Weights of a small transformer language model: 8.78M parameters, a variant of SOAP for these matrices.
Each number is 128 + 24 x the weight over the matrix's rms, rounded and kept within 0 to 255. Layers, rows and columns count from 0.

# layer 4 MLP down (transposed), 896x224, rms 0.153, rows 418-423, columns 112-223
[[ 95 118 108 102 113 108 173 158 124 146 131 130 114 179 124  73 138 107 152 123 146 157 140 106 120 141 144 114 130 140 121 150  76 109 150 166 108 122  98  87 116 121 139 130 150  53 139 130 125  86 120 156  63  85 123 113 125 161 127 110 109  95  88 141 129 140 131 178 118 139 170 142 153  98 137 120 142 128 142 121 137  77 160 149 109 127 118 133 104 126 150 179 143 134  85 139 177 126 163 172 106 114 122 145 162 140 125 117 161  98  93 120]
 [129 115 122  87 110 121 158 124  94 129 119 134 127 142 155 114 141 123  84 137  80  81 131 111 115  93  80 125 154 162 107 147 115 134 100 122 141 172 118 133  85 133 135 127 110 152  99 117 167 174 149 139 111 116  77 133 120 156 155 129 154 138 156 136 104 160 135  98 125 163 159 122  82 100 121 119 123 142 112 133 156 192 169 123 123 105 122 113 105 177 110 145 117 166  92 102 138  87 136 173 153 108 148 170 168 167 124 116 140 127 129 165]
 [125 142 143 144 138 108 118 151 130 136  85 107 143 127  99 116 106  96 110 144 123 143 121 143 122 126 113 123 126  80 103 137 122 108 154 142 117 142 146 107 152 145  84 155 100 132 152 117 107  91 137 145 114  80 124 126 100 103 150 129 174  93 109 118 140 108  72 128 127 116 120 128 138 128 139 150 114 120 123 139 112 111 130 118 119  93 140 143 119 164 144  89 158  97 104 106 105  80 125 103 140 107 105 110 103 174 152 122 127 163 150 130]
 [140 183 149 137 143 163  88  89 109 134 113 122 139  89 143  94 106 132 137 119 106 128 133 138 110 115 170 143 121 116 154 147 148 103 125 146  81 127 126 107 106 108 112  80 143 142 141 112 113 163 131 139 139 138 137 137 114 132 135  94 140 187 168 137 159 102 149 113 128 174 163 118 205 121 142 136 123 143 120 118 154 108 133  99 104 116 167  98 122 118 136 165 119 150  88 123 144 115 100  95  87  84 174 101  81 162  79 126 153 146 106 112]
 [ 91 144  81 148 113 139 153  99 141  98 158 109  95  97 121 168 132 118 139 141  96 154 139 130  97 118 100 130 152 136 142 116 130 118 122 120 115 126 153 111 133 128 128 139 132 148 127 104 102 174  92 117 128 135 144 103 110 114 100  73 137 182 127 156 138 160  90 146 146 156 124  74 110 125 127 174 134 128 141 151 153 149 118 141 118  83 132 134  90  99 112 151 173  65 151 130 107 123 109  86 108 108 122 141 146 118 116 144 150 203 146 128]
 [168  90 175 124 131 136 118 161 111 152 138  78  66  91 108 128 139 144 105  96  92 130 120 143 106 130  98 122 114 119  99 138 139 118 140 145  70 112 133 120 120 115 105 111 158 107  91 144 119 133  97 115  82 162 112  96 102  88 123 158 131 139 150  92 110 121 121 171 133 127 136  86 112 133 123 115  96 123  92 136 106 128 129  63 112 149  85 146 144 130 120  99 145 101 163 128 113 123 117 130 126  60 125 133 100 125 123 110 147 155 168 125]]
# layer 4 MLP up, 896x224, rms 0.196, rows 419-424, columns 112-223
[[113 107 108 122 184 148 186 139 101 136  91  99  61  94 137 151  99 141 111 107 142 112 169 159 123 112 112 128 154 119 153 149 131 122 124 152 103 133 137 124 127 134 154 161 151 123  76 123 157 145 109 117 108 139 133 117 150 142 122 121 111 124 132 166 148 147 123 130 115 113 131 117 130  86 155 127 133 114 176 107 127 139 108 171  73  98 150 117 124 100 122 139 137  87 137 132 120 112  96 131 109 102 195 141 131 113 142  87 124 134 106 146]
 [118  92 129 120 151 125  88 129 166 138 134 126 114  82 125 159 143 205 106 132 132 114 139 135 131 120 171 148 155 108 168 119 104 126 131 125 109 140  78 128 163 148 114 139 149 143 129 142 133 129 109 117 122 135 109  90 135 162 190 125 119 177 105 138 123  86 149  77 143 139 114 141 132 148 118 140 141 128 178 101 120 112 120 137 142 178 112  98 136 141 127 112 119 130 114 126 102 133 157 164  87 111 134 133 129 121 145 125 122 118 105 106]
 [ 93 130 166  82 154 130 139 141 123 123 130 143 114 127  98 106 134 124 137 140 105 122 140 145 107 132 116 166  83 139 139 131 120 119 177 151 127 126  76 115 125 120 145 123 138 143 110 133 135 155 113 138 136 157 145 134 130 133 145 123 160 130 119 150 109  93 130 129  72 136 139 121 125  81 127  97 161 135  75 123 127 137 132  76 127 122 125 113 126 162 104 179 112 105 170 137 142 148 129  97 121 130 169  83 125  83  96 139 150 129 147 121]
 [ 97 138 129 117 160 115 137 111 143 113 146 122 104 118 137 133 116 138 124 132 170  73 158  86 117 165  69 122 119 160 121 135 118 112 174  93 184 125 158 158 107 112 132  73 112 138 122 103 112 184 108 136 110 113 112 127 156 122 105 139  86 114  85 119 101  90 135 127 161 149 145 126 141 102 143 159 116 112 137 155 149 113 167 143 122 113 139 134 135 100  94 154 118 105 116 105 170 166  93 104 152 140 114 115  98 119 123 166 107 113 133 161]
 [114  82 152 152 110 137 149 154 133 136 134 127 142  85  95  86 127 116 119  98  97 185 128 132  95  99  90  81 121 150 126 144 106 166 160 131  62 116 137 122 144 115  72 151 114 116 131 170 141 130 131 164 103 124 123 112 123  95 141 157  96 123 151  88 116 156 136 133 119 145 119 129 107 116 139 128  89 109  70  96 119 135 107  94 106 178 116 139 138 107 134 114 159 153 127 143 112 141 132 150 112 117 136 135 148 119  98 118 143 130 131 153]
 [129 134 126 137 127 125 141 152 114  34 109 145 129 177 120 176 107 138 128 125 143 142  85 129 160 119 139  98 122 122 127 125 145 111 123 115  76 138 118  98 119 177 155 113 127 129 109  88 164 141 108  89 102 132  78 108  98 156 196 168 115 118 118  95 107  95 164 130 175 149 137 133 162 115  89 129 173 105 130 104 126 154 141 144 133 100 115 113 124 131 112 118 138 136 132 125  97  99 171 101 156 140 133 107 144 119 128 128 181 108 116 113]]